config = dict(
    norm='layernorm',
    bias='all',
    tie_word_embeddings=True,
    doc_mask=True,
)
Each number is 128 + 24 x the weight over its row's rms, rounded and kept within 0 to 255. Layers, rows and columns count from 0. Numbers have three digits each. The size before them is the row's rms in percent of the matrix's.

# layer 8 MLP up, 512x128, rms 0.0653, rows 450-460, columns 0-127
066:155134115135109131113137108132107125097136132139119103096135172137115144113138122138121124098141111106130197107127115136140150112145078120141105063145109128128129088204152116115134168152152117143130191098153171113155136151110065140108155112132110111092124133130103135116138138138087134099109158078120122126165136137129160145095163170133139151126136112131095166099128107141128114096118
061:096137173115147110122099144127127110109110111084088096112136123132124122103103146129088156133134111131162142119156124101147109113135144194107117166116115121144144129169121103126120107092117123140121112193102139124077110125144155119172119138109116107113113089105111127144120146128098142164099135174073073156126130133125152128165157163142106110133098160154086127109131132148146115184125
086:079150170105113126073152111134107170083113131165084059119121130109179108169119126132125133129158143133122163135095112151188146136132122123091134104146108149087171116133130121132136101134157141097137133118132147083120094135115128136123131101174128105114170125102112114116132119139089136125167125113108120098126145155127150116121121131109089139135128143154136103124163104176074136133124
134:103110161148136101100103168136152162076100126189136160132103147100193141130121090116097114065147101098142145184154112149149141139100124148101149116171148141132171130124126111154158111130134133145103122134126148137107161114136129143090154121116120151132130136106076119131161124097137172109101079123100131146116156149127122101107138114126123143158159104079130122128117116105127150123117
091:120150173141121088079140149112127165117108125134132075123118174111125120115125160156155102109128159124109158154095139135131147169107081109166161149135115164118092151131119132094155103140152135113163112182111148127133132156113128125183131133094115115109134144151133104088183122135132145134120126143061128177130105132137117103124141107140126089122114142148152108160133154167091111132100
126:107134151160122152107122147116093095131163182129126123137135134079130128129130128154140102160148100152107126132111172119141130155100128119080110119157112179146097067192114131106117129121125143102129142151122149129124124156135086107154133145085089131206120129147135140120117121115088098143122136132098145131100106160122150106097136129106082097136125141093184102125142146135152102118121
132:133143137130146156117149100136203160119099124136133129129146110117126104143120087095141113117135137149150151107130149142127128107135122116149120087161101151121169101131158162155141125099136153135085116122135123090128079124096161127131082135131158099160128135143140097115148155095153190150149109139060096130138094117152094105101171137151114086162102124101103116150132171127132138118117
107:129130132175132157139141145121142170109139046121110100130111153109106127123126131128148113136124129169154103149158112135102147141121109184122115117157085135089172128117144152149166114091117131127150126138121143080154136143098136144164108145090136091084125126137086071082115120126148154111143110122087093122127154130113103093128158125116107146142095094127129116123121154160092135164113
092:079141158134115129080107136144125160103115093165107088087105122080130122166093113131112090105142097128148123172132125137135107118115133150136119098142146125120141146162128156161122094133170135118105125162136161123144113146146119133118114134106123100105154178110105155104154131153109171122144121098106121168109193102111130114101133109122080120148110103082101114175155113120153152159115
101:090166136147123151105152113133132117148112134127105134116096132103147110094096112142116092099209098121158133156112103152099135149105138158133168123170108140216119130156135110107132105107126118121102158145144128126141098115135104129136120153142125130122131152146085149152112114175110128143128118095138140122120090142137167151079141104143103157139108179121144143158121100166142154093100
104:115150114132121156103147135117129117108133113135134127128131118118148118103107096140125133091145148140115160109105178125148143137137137171125126108093104168110153118143122116143108110083159104137121125153104119100159116149103116107128131176145122129160108152125106150066150148085153173100194114103127115106074155129139155120152125058149118111138139109077092147159152107151150135167161
# layer 8 MLP down (transposed), 512x128, rms 0.0253, rows 450-460, columns 0-127
103:099152149146128102129136162082149134168102125129164152137144099115160122116085142125135133161094126174113062127130141089116125135132161106123172136124125146143125159086132151147129079110134128119126080203094106137106095107132183139130121111128115141145126107127132102152130114136158149167112098177143109155101123139136104127155078095115104123119113145156115109152159146122139145146124
074:142116108128130147127136057139122139132125148175128148118090117100149165140146120135160118107112157117169108164139181139105135177126121118145126063138133116114091111087125191141124137101165140093115174071130121100130149122114106134098118129112143139121126163135173134114125112126109115097150122090159138123138118123172097162143143105106136132147127086093155126137107120131126179118143
083:134142150147143133101120131128094128090103106105125086115102119120164115146122138157113104135148120111106138114084095153172190168151114141151160139182117146114131136150148129099132141169166135140160154061117126111156114139110119131146109130116082135106149131108133129130153142113103118074153114103096090147102166103139173141150163127118096115129111149150134107119113134190131136120086
159:182103098118102156142127100127142073106176121121155138137116125146147128106177111088145117099106133151074157112122152134100112124116080122136069130144146106138095159175145156114143121117112148133136168137171120146118126163104146093110127132124124095139146155124140087109160134127127122132136157052149115151138132158142109134143117127119137136128149103091130128107116118077174112156132
076:173140179140142134127117152131119182094115140103126061074106138134100084171122136149084125117119150150164165108094139138151150147161142138141134133138118103098133104139136161097133102157104128139139138136106126137119107117112136159140115103151153096067118144099122164105163124140126171103151136129093095124140116138172133080148135148117127138127141133097149125163146145166102108110102
134:120108144100114139129145150105148153119147119120087075114106110137104091142131149092132136117148168122078153196145140102188132137154140138161130149170110108111144125144125142121160079113167175118134099101115117122117093112136146118121135112156106104126129179115070128156148155165109113144126154121128120136117101113126178115108103113123130108129066162108104120110135166121150126138117
124:151162138159134081127097163142098175092140151115132142114130123134150113126133110125115126102130121135100170118172135081136159120150112113126140180140142095096110129152132137152151149143118149132090110107121133147113092125171090123141131115128118152103158134119105133133132104128148138164146090148084113111134152064143108128118212123127129126144103119084113177126129131110137135152064
081:121149142113123132124156141143125114123138134138127123118137090106143078125138150107132163139155187102130125147132167109123200149084107097135132084134132110112126138095133100123191112104153101128160134154185171126099101179104137141153119107155185127153134142125106104129103105119143113159137117111097171138117133121089105104143094148136149119123100084124124161109125121142110160102145
071:174155136129144148126122122125095103132142118105128131139109147150162105113131117131075097128130095132156141163120094160139129123160132125132161102159115140185138068186116146096157145199146136104155102112146166110166117178111101154116114120140121084115131116127119149107143111113119157120127080071100094135104180094111141101102137120120141106121135119113128158131128130128126143136117
101:126150140118121139117149104081100154124109167061102073103115117153159115147130126136131109129131119129160168130112097146168162116135102137160148115151097174169128093137157115107163130128148148134135149101110125073139111092137122131114170102110123110112120097153128138114137125122110115108170126149140086134145162165133143133134150113157082132099116111158152106079160164142122171138157
080:155139150095182132130143158148108155095091106134123139113132136155150103151116158119097118129141083093129130082133134138127104166146125128134144103160165155140137113141170107147147037107117119122131116203124149108130143072127102134136134119169133134138123155149101168115101096124128141132121123126121124109120103129126117099152122096162121134136112125115116133126144143158070193139134